Weights of a small transformer language model.
Size: width 384, 37M parameters.
Each number is 500 + 50 x the weight over its row's rms, rounded and kept within 0 to 999. Layers, rows and columns count from 0. Numbers have three digits each. The size before them is the row's rms in percent of the matrix's.

# layer 2 MLP down (transposed), 2304x384, rms 0.0391, rows 536-676, columns 144-191
119:494618512558475497465505584449670368484515461470430519474530489506469500435523500543427543528493494502485499493597490509458468490579557487504496
123:486525447479516484520461452506597460518464529514459511498514527497532450514541491537464457541538594558475558493415510498488476534535478477476565
122:492560551611539514521475494591535391585461484499487635478577494539499542500545569427450586464503527523518445532529483433574530378562499424511511
038:544591407502380485489495553481522477498547468535442502493596512452447600445561530527467544422463504589469464476421531631562494512519545487517380
123:530412501537460517563527588548450502458525458411411525525474540529437489447434481600476427505517454492502498343574526510517561427621402614429406
123:565508575484517541452528501507498452529536444474547463590616548631406410508479573537518521527539524580491516485459403503471459502591440522427524
039:531458523567514530441528535533436552422521472565483513473472480447537505591465550553379411457458484495509478468508469486600523510392516496471443
116:517417588467479491535476519556542572466485470472578538506499456569513466416547574523470507575510504447613521498467457527563557467537494502468520
123:532472438419507478464499594434519425521439527471486513466421456513449491484493594414468502496556502433538481414484390401435492471485481531522453
099:421431572543503570454424495451438574501477568413445491577423519526549401498459527590470504515470442547558494502529554415504392499608487548441488
106:450507477480526520478446510471515480551508478436462489461422616549490525496392543613451417505524428611478493442568483503484522533517497554499518
049:479456523505519476510466510487485554550512556406621477540507571518549504545380470481540487556450447532525436551482471492442489581431499392501445
044:448515499487417533485467570517517534496511467459501441528502549540541497471545506546465459436529498575519478488465453456462548513468420601480547
114:510594551531482539451559476495405528431436522499603576429599480528458481511567462508490600520479434478470476495484566508560472503597494652453465
030:503470408434428542501475613518557493500502478522569557471526504460420525466461534556461437483490412426565532458459543498549468535485577458469444
040:541504451602458479473449511510482491484515546466474514525500507432509515455511425502498473441422500521585496460449516539531542397604494478427502
023:572479521506432500509503566548547539463518458636513516533536570530428494515497539531510533478522462507525468526503447513392463505492434532491540
109:564545374456482532479453472545463528475468527539451542485556474525486503526476514530413530505551471515504513564418479533446335440512447509473572
104:462379536456430477515567509523508487530455571514442578445490543572547538519486466542553536551506529528540518461542556486484437498568506515502494
067:418590554600492501544545510537459561505500519490413448476465497440531468435451456556501447533548526532489565540378494518506318502496412497548498
120:432395423521466528500514586528435488564494513538408532494593557573487576449434514433466499578417520450485528527505504519517596421523426482461502
046:558498476508444603461405690404547476572505474494489475544589457609510501519499446535491539515524486462584481573441555476447521414601515410414505
121:455468549444481536482479471502487534523484559424408454551596452563484522442561452465571492550474453503518462487473571491448489523486508491482505
114:535550465482468561488558498452453431551462587567406440388540522546513488499475422546515435454463539497466404519601499447435537519457530588501424
125:470504535492496495471494502474459398509514551531487587549438455499543544488625514488527489445486489557513540550499473470530517453481478424410527
121:419506464501477436463549507572503505541484451572496586512449479490425547481510479535472491476538510463524585495449465541525474498481485532503505
107:521571542446454538461556539504574597509515502503517539488542557593466528627548538473557508496606477441543457597553493486438454455593454543530491
031:461552457449481493484475558520467502521510500477497536545477482518558521498502473542530523638484496505457568552588491378547530568588532448515502
117:577534549458551534477608498383429497558407468491550483548560495534437486524432470481426468473535390457535491459474590423591370439465455562502515
124:440406554449450500520563327541533531456476490527580535450480527473543460442480455536499479531571576462465500558422550455511427477641500541500512
126:469545574461576534499497500463578509480538457498461461462559463520482429556573440502454500548570542573407474659404545575500472514526527537630385
125:527657453452514622526456509578475514544429511471516532516481470402512433536482568565485538496437505593473494432472464456469413568459477504444538
130:550454506503472551448487581491516426400442513503532541509514500570507531538417487505557529540504484520489465427504463508535516529509413527575565
115:454578407489581521504502494468478540513532457439495596567525434580482435445486608504471491465513582559498545573459492545468513439578482470532482
107:529554453501548465514476423483537505477541476521505534551506527470497460361486463647434467560517497524589554503509432520479483384569504467473456
069:444500508559473533518489609509485557374490504538596537566515465525553542438439488533503470472481543527516450362443428576513555473452454546547467
133:508436495573438507537420495583579591383476449540523487455406530508477459402448540532402458411512402524541478477500530496545488505474568560494516
117:564505562528492436436483585486564451558531535493509601541514541532509423522496498504563346674558481438377442489444456474514591490588499415530472
029:554493418494545610473495537434379406462489509562505480460579506471551526467499513404539501523459465453557430498468487534443508488441542506446527
104:530481483453526461426458377488572414545632488533558571475515611531589486349530524745483457471472538533493542459585484503503485454471546534532486
116:513496457492433532461564480500538464459578406451468504436554516465476603505512493561508475555536521496576467461449472492500487526535455510410438
064:499543510438509494512485583473433547471537438506414532488499553506542448464521432552491450532444540510624541440442540505530373365601465467477425
101:570489436474545460507526566503454530516466544473488495434529531457475473517509558496428481502474467491439555615518450466394450446418443497498471
101:558496473536440478489545572563494461496519469546470481455494481460520513577457495647457517544469477519430428578567435554412429535465503495540475
074:530516517495503534578475489459470557514398466462566479483574593571485481499469543521427561520502518507549486425513488492443492456622603430495447
029:407476464604443461472482519509478443514574455525575563509556572550450501524506423479525444435451511455516519430566529476500515476571572570493530
024:390450486548503478455465409533485427497477521488554459527475467441569550471461399475460554537503454477462537495536593541502467419542476552412460
117:581455545475510570544488514399444473476496508485552564528430464549493501546523570488521510536451523446516492531497456512453470434564458662545465
017:492521497507503665452549405432485420509543467563506416510487474522513506511529432554470510416582543421567446494485544540494499510536363515421565
109:588431531426443497516614459574552510503489527456591515484481491504497470606481500694571459575543451451453561406436481564530575480547519457466500
119:498535552464466584490491488493558459518511481511484432440545386575528525501561510482513564480504508486605516461510440466504506425476505458483371
026:477554398522434499533490510490553464418486504543534524427598475455546493473520497495416437364518496612572513506485427503567547462510525483496540
046:498499473626421605524519520489565525517494403445482522501479506565463492345487447521481525440511434483586408545414506561469501400399491521485484
053:485527618453475541493608461518476556481447492506585491498555499541477469484443491576629404520594470498487478588505468462478498461552491547454521
105:565447597506521525512524556544541658467405473430521481501608509553455500488518539417529491504591464498449455532456489531440562501538452515547470
124:554437399461566548460502435419505458499551509441489480535505534462562497539546496668586454523492523382499530424509485460489443564504509446396449
028:481542446543532439510464527555442450520555500535451521461445566588527518445492471460490401454534567543521538466548505505536492453526517554527427
053:483531531512425511485476500491496495525471548491429578465552519413579465482451491596517476544554485578428500430497496496562551552544534442558403
044:524526583529471466589560460492517508486547487464522460462629536432427496404560490491529490505489473520492518486496444555424552492457446584421521
059:455468467559470530526552522577576550465560465399500512449548516489458529437445470502452562448575516614527525519518483477572502474520478404425439
050:466473500543501482517501535501510355545500518494439481458460451514465475487493471456480452510458513480600498488516487482527519377541629457513518
044:492568504514410451521377537581334486546533475490577503483534492505502522469470535488495502609484460487531501576548449518500483440496472463461483
116:486558510535511538554530537520474379461514484556526414368569436427491452504533481583452458560448491570483559480524486452487445442489482514585463
110:536583578518573555457540529547443538601511486469536557593471496572462503597495510605516490465538542478450513405457513494561544482476486455570403
034:509443543544505512603546448515441513459531409457457429568547376497533485425457486539453468459455493465504537497550612573565598503508539475435509
091:517504497422511509491426453461516585473455593505484463475507484379559487564463517554527570522454506499506453471428531441523530471389445483457508
109:444497440538486512488486585504454506482568580498508504496538647482521395541390477524608467522420546401431407517481482515456542622436531594581508
112:532488461531530535616529505494405568527620593505584398501567471451485592547422518541496508408475435532569402510518423397495380472520526550444406
027:512495433515514550514545494455375435484545514529394512454591460436516474415429541509443503389549392467497443498458386541484631386518461448563477
023:470463514502454587546462511491494524502482483506493531602534489564533511466493553462395507508540469516624443448508492516537453427495529569429566
102:491475480405571464529521506496512491512502544522473494620488542521534480518524475629483404507475519573448516497490541466488476446391541508472496
062:507524517518422460528417606487522514481416562413505565513501449485419515438517643469523462494436594540464557549543450448539461484479532432437412
040:466518544475492597531610503452462472325524453487481541523479447523489482526476526533506476500517456513519501510573535540643505484463431504468502
116:451496556533461487436527460415586502502519539567463563504515455494505559499451505495469463509473542464531487503550574496565565533505447490479412
067:496481546506538501507448634404489616485595474466501498571493551504401453431547544537545501484547465493504550443619473588473543496500502473510492
126:496539461465490448518548448488506514505558577543538538488559580484486475462534499534481532550544636411491476390465509487562478509489517524454505
018:482543491489506484475486485420486464502471534542520488499384670520503478541501531547482456466498437391552523541501501482579514454487487450555497
130:490563472504498449474499457519487476513522446512573555403456491520423476522428529510578458567480455380578539447414417595575511469521465451546515
131:550513465482426546509449600421484489703514534501521511520445448480558568521496530492456481502539495527451493459500497491473606557573557522475484
125:463572486564583524533412493539514507553502485446597554550504544565430405441442484511520512525528507549521494471478483497554460519473459567450558
114:435539558412556517569538517554522396561484453500414591524440478509539432518519557469504451463401503483492457411528447448458651485534513530524509
122:497487448561559463555467484474492511400487470460561455506549460561553442410436418470409439475546418594471516555500483470488529469484494521537445
105:544445612498501411498572500480533387490495560509408544469409447495500464432470519443354522521515504495447435423531541541561446450559475469507499
104:532443490447536460462387492562530528523543482445550512583430499427539469491454519546527521492529531573517443500606519505537482389497413594441439
117:520485490520604543582481543512490464564429568433415474473497521584499596564448501473453401502491390513510410508600464452503586463446520410589479
112:418485449463506446601548513551468504555438501409573432411520474405536505426526543561491482464545556619488528533505516469483492515530444544477492
118:541522489529507442496427523526568524549510572532515398470557474478402390487571520436502486485513451567530555518549379445476463466490462622519517
123:470401574487558514488589472506572592531539457534566473492461537522437503487525564456541486504414443469516476538412476551527617414497530475432550
118:425491435505526506468462534528558444469504473477519553443585429568470529598381545596518560565501485433500407530462417438494533416531560502507539
036:451466460463610530464555469462477514459491494544582531535571541579466426449455497548473472538524476522495487526517583558503381580493482525578492
116:460529508463465511424414481400533496448559437387398508423505570520378560495501556543510447450447487452627458529548528503506559550537489463532463
128:536533544529444491438539490585465519447448536569475432537530485419499401438537530488472499446481505533442603502451486489511469540480459512461533
115:541506538458472559493492477406411410502506551422382434422508447543545471532467560503529554490404458573581448459381550473470444387436552513523458
119:557565555436478520501511502554579594505464430583477519548538447522460513493529525559466470425495536469541398381527474509519539470516597490557512
126:407481425523541528562448501577543502408516486439528560459376545473479521472513578548489504439489451503512507539518512477500423500507514630512463
047:580526572526531587397455446490488467518492456443430481451471498465544512424472517539530470502499491395431467536579492469492490492488527535580402
030:537553547423505520554536480468525508497529548534508516488543500531440507540444532463488488557492542500565526475484496542464409408479522536454466
111:519444442516507477497452505548529494526477430505486511522476478535481509453492583459537489490470560530567473490534523431497455451469583491469437
117:531489513499502494425485504525511502531439548516590428546594516554499480507514409571540468490471427471439484491442522504474541518594508501502527
129:513502539533531529576556490494528421485549507471624548517513507524439491540503483435513488585497426529577561579478489593471521508519461502419487
120:480531539535526554551472486593457569487483443653499568607527518574455566478563508469510441427531478495495559515536459434522448429480452528479449
033:526569526517608574525552479522504492421560440467552496513528515485547470494410481457496471511537505540571616568499432423526462434437516523541504
112:534515483473496512539492461535530535525475495492450553575437508556506457516524567387523533435580529564549465496515430568550488480388551481475480
037:437483441566497522500498503537478502431628468504461559486538545454490476353522439494562486483566538535450516521510404485572461510508506428552463
116:507437490552480345493479459494474496563532485473448538463524503509465518415578514517477537451446491463561567435544508608486570472482476485443460
117:559531411503455533443439467403534511443527478544500499443523446575431559467443446532483462436483499506611561459459474523544461480543559373476441
115:539540515436452422513656513523356520466410557524505521506563472453526448627494576487594470438573512600545453447564479538549441458494460412534438
025:544538483490522536453504506581488508473526547509532545492599505506549516502495471593555490608478393552478519410516491519529507572401515533436516
100:515462508457518546485641495467534532461448399499516489508473479529518468567422560518438437516479476501473544435521466467484442473486497576485534
037:495452513599479525535490509526503505546527507555423576543543509563494543375507502543461459541536450471538518498443507570495467497544551490465531
112:461485519503340493479433487532526442508550467508505461541445419611478614541459490509470501444526486515517443558484465566496527419502446446476517
038:504524630549472531448462534541547508466466474437577475481566454473567526476479464463536481660484441435572459523496494471405577547523503437522384
121:488549432474534454487519481625480518429429453497490560533428503435496392533489472493554552471545497386549562468527520551532518498472555469520478
035:477470614531461510564430535516544502525437446534472532500447565580535456471503512468470517448634468554549481528540478440474534353449543396480501
122:510506511460520536467512474447520516464469562512552562504508514558465445446373482561562519519601483505409544481386491617554486484473565501508466
115:596560491533498461552479528509576520622460518516472478532442466485497493436540529463417457583516448453587626540493543489473567530567511480487536
121:564484527452574533545446548523536539555540434550472519620463579520492516589469495593590534395493467617477418469523410485534529432469492497475498
071:505492503448501558461507501481427490452441501418488554491545514518485435550439495639476454491476410519528510499504497504553493496459568529507510
108:490432477556587435449417593575422512518574454471437502509421491505489472490532518589611494482483462607440452463579531529490584555438465455457377
117:378543567480525492571626503548517585452468517519444566508534509499534504449496474544600440501499481509627512508463489537539499551541523453497624
029:444504519516490527494571508522524479498506406447451659558519490496472432534522495532591483549522483478600498475429558495524610409550488541477516
126:436535489483438519551538500549452482506501448529565494531458590550529562472390435485387555523543505509558511468504590514523545477458506523474574
124:469498420441418566543535469536525476497522467488530502508517629506456560427500586521464582582553540520396414443456558500466403585488405602526482
036:485510450477510468490478465495557517520584489462505498591519554433442444476503564421547517564399508527462481462527453469482534546528514483509405
028:513562503521517487509538475395468448450535460502452481623489529512483479463547528565449529451575580485750426467456507466565465401492528458484444
093:506514515393523551449544488438494452483488462537528450526495533514578439557462492490577456562448501546521510429516473547491547484542514523515491
022:537518457509423446438506554499570442526572531577537499462569542516522418428534467624525445492515442532543516442530458561391533484580510536528477
108:507494488534503461458510468458558443494495516557511547579462469568433485525480491500473488524607487434626400507551545482533496476464517408513497
128:536449437473392529526597475505554508552427499534487592499532445536468521587521508598471404512516468423512438508552445515576461477576494473513462
123:475471436504507438515532637448536401469577490486553575461474495491634451407510514453571519542558529560484449583564480502467555601596547449491505
120:534507397477437551490468453428491502419520501542500489546474576567440543562558492555520474458598495541453450556451510441514555496492507512489448
126:527496486465566376544523509492428562384520502478536485566468469602531541537449509493424470502510486533462541487544586463537409497480401488544545
113:467548435458507536512494505457594408516577569423607473520469527518492555481401488534468533504505460474485493492475419492493580489460482584532608
122:445502474403476504525531491578486503534530544552520412624502542576450421482540482505524416503538508551426524593555447480604508536556442511546549
067:471491543525506501546555562512543531495548563575510484435588613486462521508517466561369510587528566449547486574534539539469435408539534467522480
127:446420563484441504533388534467555472520478467425497489495501456499458415439503433398465499582477513420518461378500530580431408559499595520560571
031:524489517557385474489607505527515490521451492503636539455518522505551503481519422525588471494463530488470466434511552545450544463469493488494491
121:504495520572592515512530466485472558536608553438406523495616578451467491531448565565438616488502544419439433582511501462469486515551430538565544
120:452501528514543474525481584517397450453444441438484507461567555464502575503527454517642440468473485421569461502543411489433509398466447509586483
140:498532473440477552515571426565489455453449461566386551508414548597521613466448502504448565451536472563547561484426463464513481500477505480534552
113:515527423478566504518485591484570548528565475526493437468417551549480459600469549530498469473454466501482435450549612379399480546470538439517357
# layer 2 MLP up, 2304x384, rms 0.0423, rows 537-677, columns 144-191
124:534532545455481455508433547497492486584430445485493545468492512506562541450414400478435471556489451591554516591537454442462483456341525488539515
106:541614470522536485485541521603470520419443611486529469459499513435492565530587597469562518481496542463473580463565507584487377468570513474492506
048:606506404461527426479533453425440487544512556551536468427469414466474525534517476366518529493498519484504549515560468504491539481463430449498613
131:526545487435543450540454435479413599526463593513539560427500573511528496417468501487458483554436515573562511524624578491531487467422539444474499
111:597488491540599500500440572470413491503457507531529486547471530510462498534500425454493534501505483536409570492493498424599487499543534505469460
050:487495487524431416477504475463540549419532474622527484444516511575633488473452494368578598451474554481503537461545429522528548519449466543469540
113:456581440399573453497495460437453473523522670559534487456501546510550521484491512462530512492477545607498532527578513513506508484479462435484503
131:596502512504494523535514549505464486445475588455480528550403453530480498490572547467516505511443562401474545523493519480556608507516474450505455
107:595615453485555452567558519485531537481489464498542437419504529433463523540544507481508481437473591450481594409473511455476505501453599534505499
112:606461529482503523446531514445452445457420461509508540373465478434541512525462543496499533490499576421509567501513487501494519540500435592504538
056:547596434502507472468521520539476535448510577569501450517484490510474547490426427393527621518515555437497507511555474459597473463486529477490446
053:550477394491510498436503479415517536529478470493549452533450425468520597618513533509494466598404523549531510562494472494486527509527484542475516
112:493557463511527502503528560573542502518469555563475448462589510410502577556427494438515454464572414474495505590508512436541489471408497411458434
045:561531464438505475431535535482487509519487533500523488436490458561504524511563511442603488531452567522445465474573543482474513612466419589518492
051:544517434437663436456431411494415528474441516526577453385515485474529548539534479485587534511442520490461523469528495456480497565504495627473525
040:504494504482473489509505562542480495522496535559529598542493476547550559517513458337501401556538499531483466650477555456472447522469472560548485
114:524496514563470489485485532521485488476602493486547450488518478510498545507503553486594493530533558544470567527531640485455484548517440475516542
107:572486419476530460522463409464502603505425533491486526566583546504592488441528627509482525593503452496486546416454625546495436525475428440486465
066:519529391428642378498494550419483496548474597510537474519466526506519493568579486353564518552429484485561493531510570523460478487474470510509436
118:471484463509580501470497458518535603475501559579514521536500519508477530492547521471554462459343468485405560545487531384373540517442532418486546
055:522478467488518395454516515537484530552514551587496462516495431513484570527492508379544563483544532423314479536515550500486420598514471534520517
124:622536390475607515402430585407556514485498527555589427467610494492439602505441479491560480495551563518508501518517490418512481433487450544473436
119:620500462535548521432487499387442490470517557490592567406374535546560549475588460467549472500466458472420526582449584502505432505472495572563485
122:565507446493506502509560539469537526486431477504494432321393488441515630548415469448553533504477526425466539545506443508530488559328440537529547
114:491524492533626386517483443465536491525450446470519559561449539484510494490593521473555507537560481477484590506493477531437508506503516673465545
112:527529528494481397447552491525507582475419501560558514426489559497454656611459520468587545505421566496521506529631494404435505571424478501530499
046:576482508525544462496529525454447482504540629538494505398516463454548570546566408410577504481495523571492477505522462454456531528504506556563516
120:548461504449504416447480519504474517525503469468509482488447556532531494515428406468588504516493510541492641447545479463433480554507565626525371
116:454551426439525485517471531418443484579455537567472394502440537525546622501512462460513516555536510477472442602564476509464568480490485543550434
120:476495464563595468368432513419535502522508485451528476502515451519512439559520515492555671485446510561536585550498509509442462605501433404589515
121:517485468506482453380539517420373559501508559535503539484444494506479491558549439490506620553507554415552662509613531526490569454507499466488502
138:573545569452500514452408497554414543523514562486502459440540552558495500542480522447430599543444452462491509585574508521533398469517498451556494
115:560455517552556449550501473467607502483561503512554585508535497424493506518479496465559517464559522422495447496475394526485579499483553417492493
115:520580470383470509505358526455439437537532526535596524439470525484534493702489544525518491475526622477552503533561533556547451674465527485470516
072:564575489522558560513453439509443477543421571441523500463525452476537468514522460321507583499554524490516549519529520462438475551521450507545456
133:433541341494492479394493478566480455524506513427513495512523486432468462498472505421507518501430492518560474490543445467495538474532503435466602
116:544494484557576578432513470496562503448499491489532574452579494514439530585567536465526563391519494554492552471485511498491547553446519507587508
040:623549412451515432435533536547496552521500563534457402541537467414431567542513408396485549623495412491555478538529580487580490547460505533535540
108:553420500514493457526569588526506588495491532544419522460499400451427502538598501510477488502472464397462485550532451513484557626512481527504479
112:591536528479496515517421429538465559532424532446516450489588583482459602481436476480486511574495498478495518504518598463543474485471495463509525
063:555475449520483537431441493510538542481515538635514464374494461544566582544526518365516517474545493557437492580536481516531585538450562488489490
107:571527460399547584409435498489444468533428504533489500526433499572489472465511427495556561495447511520515511520491496554381581510530466526526591
106:518480534524478485431360344509505407514544446551609528496486548545452474535447512532485543408578614481562551416507544453508459501483541418455522
076:478562444437529507525492498504427538468464501533529470448472442413530620593532522440567529532478519496500482529545437456478509504455429457433492
047:579493497516519508397525433463413484516512440602518500425472438422539513586494463409614521562404449568589440517615543582476551487427482548516487
042:531465424518491483395538527428427447582560542483531510610552465482537518432490444397508535597429502478491562480499509396408452576562407538538462
116:541517517473443593448468481448338426564545491471563496484527450527502498421597492466614522515490440548475505532531562536477497528443486455491515
035:517561450514504447545429486481455540489501499561536517492505456478479583497487509437525549517514488524520533484478528520485377551475475499468474
109:491485490573591499530480469492560447565525548525524538496520547504530487399495507470452473438577528457513517491538480521510501553416548440474489
093:449534516471439509508461450517545452533454575465488397330497472466594510479465514481474516520532520438483516621480588471500461529432503495414463
041:533568486388586482428483477524396502483497588495568490455433460447521539565525513454504523613443559451520561498505469461463522561395524509453490
057:547548487471586440486473548477521475575408543482518481512476462528488512533490524388520525557418496430477508535598532486535435566518458532552490
062:562535457506640500449491464425445497553464475526567504451505485540524560526411532476532565561476571499455522570584518447456508502493447490487480
110:538542472573602478446502556466401455550469500574481457508428502413530465520449488505541492567507505593439523544478465415473514491563512473486521
115:512527499517500414524523486539535524520517533563616535503453445460526441428471476475420623530553531471540466564528436512570520509541506464446537
050:582580431448544448467495524435492562528478517511512429463482429388561576524459466452585515588428462463473484559464528518474456515520480499513530
063:561512331465582430480549511467444502544503514517566503398499467510563560534522521456426505548515553403480485548561474440502541522485422538472501
056:556475474430543438422469502492433511456469550624548512501501422371576522539459484427588507538468509516484490499548527412479542557520495532550498
069:532586425490515458432516582496485585573477513619600504502495466451538614534517515442491562500463513487478531515494506494479451564504479489509531
053:508560464504460395440486441418464611512493495576623494424476339483562497543465439315546517570546509453452512478612487532487519548450417544440519
050:530555477393535442496524540515524498512413464510518508488484478374527553618512505371528572553442514539470526531463523526486426543446519511574536
114:569469558502578505534508522485423532483517531452489587367472455559527478500466544461518527519526498522550482418513443528471526531439495559477529
114:483536343473490457457557504495499586600544515444535478438537395411535514450538530491564482506495459549537571517514441459451454531464508487387459
049:484609465490492463568440486520484468479437583505543474443488399483486602565519575430515528564487500551456487602487478500445546538350457482494476
099:486477483513496487487499479563558564557493499462443558490446541600574477463562448487451491467471511537443447536509534483446613499565562494506513
111:448463429582432438464473484516441431534517476564551409508510449477611538471477441457549459543549462544432486443527496548463481492510562481510487
113:513438504499543437416487429440509574592543587551563615487406523497549499487453475471521518561537414482498484564535484530489503521555533464469542
049:593623449442475450466481482522486583564437494553561526494500485494485663547508435423482590562500512430446522552567518480514469497401470546541537
047:567500418483496518495516496455448477529529495630518483486528470457470590563470492472555605520465601492503525518541508484538634516469451467480476
106:581486461510500500534538544558500545441531476494529632477485452434459439514503486471540579502502520488455612507601492462533478501581472432440513
065:545472481378553467469483535501503544667469588526506502482493561516499564527520560462605546607498501494458486473549558483522426453501431616520527
055:498494389476502419483520473426423553538520634497583483473460556410625545552485510399490525549438496426459470592616565421433418512493467430523438
120:485481408464515503531554499425532593609525449536489509416501518402512481486454498453505494455442490568500508471634393483488595568528449510571474
071:528578338468527453529484505490527618590501512546562444443468434459554495493579524461558600525535522514500476505498532527553520495450429554471556
126:636531533490621507458455488461489508612500548455529422481550520494560528474578532493517574493545461486471517509520521516511445512450618482494490
039:511505444435532482497549357452467500523504562492535531470508435467585488490531471443485541466511470454528507478510641540503481540435522544522517
126:523541483407553502550493503495491491450451528652578482435547588501537452512534559455581458510505493473564487594489556446546499562384585469432550
131:560473505508469428423562458525535473501514441538580535525552477529523502478523591466616488498484518556546467581565576481489487553477560560503497
126:526463495439565543462456508408487494508405455442475509565387526525555446507462562483607563442529430549527463585584448527519520554517472554523560
106:489586466469564457492563524477495564637408496573496512458413468468501511637488518492527444519347582399545537533495542419559549461530582516570540
098:636490504529520476466586475564495578489508480493469493450595488558556532479399571409578461507503408498498576516558515425473488526462611573525507
107:497533495449564516476503506512491472489494527508529460493408446450565446510481515491500538546395483446520520568452645480500515429448433555577540
101:439457434454524423588518480497409628609460515665585561502470483505599476459476593496417525507531484482414466543473520478471517526456580436480491
108:586449590507515507495428445538430555582500517467494504425519532531387429478498548470475519551456467452431561529487590517448446581496453498452412
115:555563525511465523453491473520433577587635506569552557505498444436482523437521557470565495532552543460455597461535476522555493471559426417463481
111:512542425520488425545483441455506602578543486491508526504489555432490503505480479430539473490493461590477567601493488493438515548511494530495488
129:549533467544527431523463535559502486586565586474465470461510550540447506541521585468523457507353454475552499478514524536482543508539579453475478
120:616523418592535536503480383551431499461514599516499508465536456531516500571486541480485491485475538505453550576525510474453500460563458565476483
053:539501524503497542473509507470514553445478481544560485465480426416570524595402432441576518511451507491446528510537526542448551609502486540499542
119:558511478411522532503454576556505451527492544523493541398461526523505477596566566490529468489463504416508576427535513490476559623489511542455540
135:551534476488543553405435532479505467484400484514494481456524468399462498559503552500471521494458520543478484488540453526540538496384516486527585
114:551456559491460462530579535451447429521435541515527443467578476457502610453439516505540490452409547483551587539570527521478504561446459526516437
119:576469479502510457397462448425485529473498522487546589524454380528496553477478574521581547509523439452403488499509505513568424595422460472553587
107:473498382565570544467450432530375524485477510490508515476501371484445383468472513460563470582404463500397502570560470541543511553570544482455575
055:577504406496564434400548414429464525561468507554574513504470453512491482573486501457522494571494581476507559400539548514507538567502435490489568
047:594544480441461447504481473503527572581502526484598458500489459492548588586510499447622493557534528501469571529518535486470469510467481476515501
110:519505501486490460508506445511468506517456442470548569512457572547546443509487535482487566548454508530505474454532548591524427566511588462469500
116:559553407482543539428549493420411470514451530454621423455504490427572511479483503488575499498546445497517474423639517519533526613434514507560531
128:481517453429477461533520462412464489532540609643553419469354546589536575567410517431583494406447496425529443425526540444468512434507527502498534
119:498546425519542476468570518396579676456492407522567425467569533446513485431487552477518505520438544535542459570469465407485473438451479560561565
045:532525461556523517455515482478517528497413591577517476402464481487490605509554537439523546546468507469419446470540498465561391529562491430501550
110:461554503508512517409543481546489485565484680564512476514416563516471559523584529416378590496428595435494426501532484501528578502378610470522483
050:554491416468599510439500499518504499475444546529582462449518469511475544494518476426475597562430509509583605461517527481513571442491479515526519
115:542449442522491430519469431528460464506513557604550417488416559513529504499557391460522491519516533483502491438524564530538532519442545523504472
113:383442549505457454469482513563485508489455542453482556493491512475612492531564564435539475449535484470549497524476537511505457576485512506431479
112:550623534477484488455430476550443455499577496535612563524444492503520458510475563422495543540528592539495502427375574579531452528497473445445523
046:517482480534485419457461450452494483569503568445452464460537501536598567501564473406481508548493504475460615492516519528499491516505504483563361
104:533491496519488439486434488454409480509492529543568567484427473432475490450483635507480585463458581498452485555519523540467589595502496527452491
047:520533514448550545468505462401446578539503510526581504467468433468496574514505463371578567498414462511491574459498472483547536535494489554469540
099:606405478494524445553495478499555488563518487538586589399397492471557605551483472486524477469556452461507482485507489489505445532482468498480421
048:620498470499539545442488456493452543526502488503616504528468476504503553489571512469559536576477508386575436486509562533502489535403493470451462
108:536475408472480501441349487508534451497463522607488552460487505422434454506583550478534524450506434476445517502529459514555533518434450486478441
049:536633464424569445520500448476461506535430488545504523496523528542527529437486553357493475499419516488445540560593540526501566577534489455526474
120:492503448438516502494497524439470518538480565511529497489473455561441488478502493473537553511528518531494582507482445491541503514527486591558416
116:506557398454520481429490521550459463595579518576508501486440458415536490473478570475586528508522495521436446568559581520483522461547574609497392
123:557489456502497516497446398477438513498543520531490450421579427580505475547544520498515588564444488441546473485519479499498478502449423525464539
064:566628401487506507461475540525497542505601562523537507440542483499533563470536477452545500493503555587449526532632498449579474527548473485560460
104:503454517487478484426508460597511427607573536561513599437520431507464547509579520498471548524463542455536441506480533484492516500523531581467465
115:544554525587551528515507473399551465479460444453513394486439478504544553547515548492533572513530439513474494510452522502444592582526454489498526
045:511517440422548472423467452451418544485473552466526443510529450462513482520465480389527572579460546507475610515494543469448478613533481519605551
125:579480490442460517562467571495430478499505475584631524361506420506488562465482421471426496466542533455448477476559557528531521518502562582467560
121:608562464486503401520409405510506591518494463472496518559536509479536455545490469482527622488523611457492593387565547496439484491390524550428505
047:491586490437521425482530472470486591408469534537567504485515470488521529527521493419596559578401583481440531501497572491513448512482505483540531
042:542544556439540378473485485505444596581490486530522481475468492435531467525497516334525499541455522429497545427498512493460508485480530561507426
100:474497529484499513523551508504457484467523445533461550552483451454470631476556508478461561418459480477416537514507473473531431486490470456492577
039:560510520554567516460445465573496506597472482515490459417472390461490577554530465424586530569486493518489535661587497516471532498501466485484510
106:520479552413544423473600478491539504541501585491484518487521472518500535544475458456549519476490493504540533534519550545501466510454463454542489
122:611506450503519546456566475353521465573453463563543413494479499515448540478475444465579458559402491468486548604496487520552566498444459503487549
129:522484473503413530524474452497455481493415541547495437434485481457541570522486536462500580487497498501562607503613509482585481547445520656578508
123:628517533491544541405442538390463502506426444499459542431426466523577591538573506495522529535595482554520508472521489503488459551365476571546487
126:525427474470552426445515447577618488525527595531488555472472555515454535511463509464547497562554506581507443523534474491505460509544555484526463
117:491524491524418501538451497518521536528521599544577583470511446472463516464472491467513539630510490456390559505558386547476492580456469575558567
115:500516457496552533439570523563475561509449480587485474490548538440456544442549554458499519462481592539531464602532589524592484551406528451544483
069:481532412440493456466502494466436551537467490542630495415471486407541538626502540420542471480464514651439499539554480489501519549515497498509463
120:519528457480504511532538525485492509448475589472491436543525388561515555518486529456675470467501560491496418540499515508418364578504533575560459
048:563556449361553369445508541526474562498509515610510494550463399467483477563494539477453532578479495448582506489562557524477466523441518568434514
107:499514473532554425537489472425520527524541566562483580484521473561482533542502581509592544595378508477555493542597479484410514471453383575539482
122:519528514450479390462508579507462531537472621554494522387462542419470612494461486479522558488433548463510539575631488515535515491457444470639520
151:566525488486549429487603541517573592527597524531518541475561441460501569476471544462463555442479611447469485516490545457518433512498544495461491
101:499531471544569504472489475519458531542506526475480539548465485566467458481550545503463597508577524537424538561455524507545522597475491584494515
060:490511428486529489593505517473497502588437503635482542511512478504517477557511534496484532518492491525489575522600523526486527545422483478503510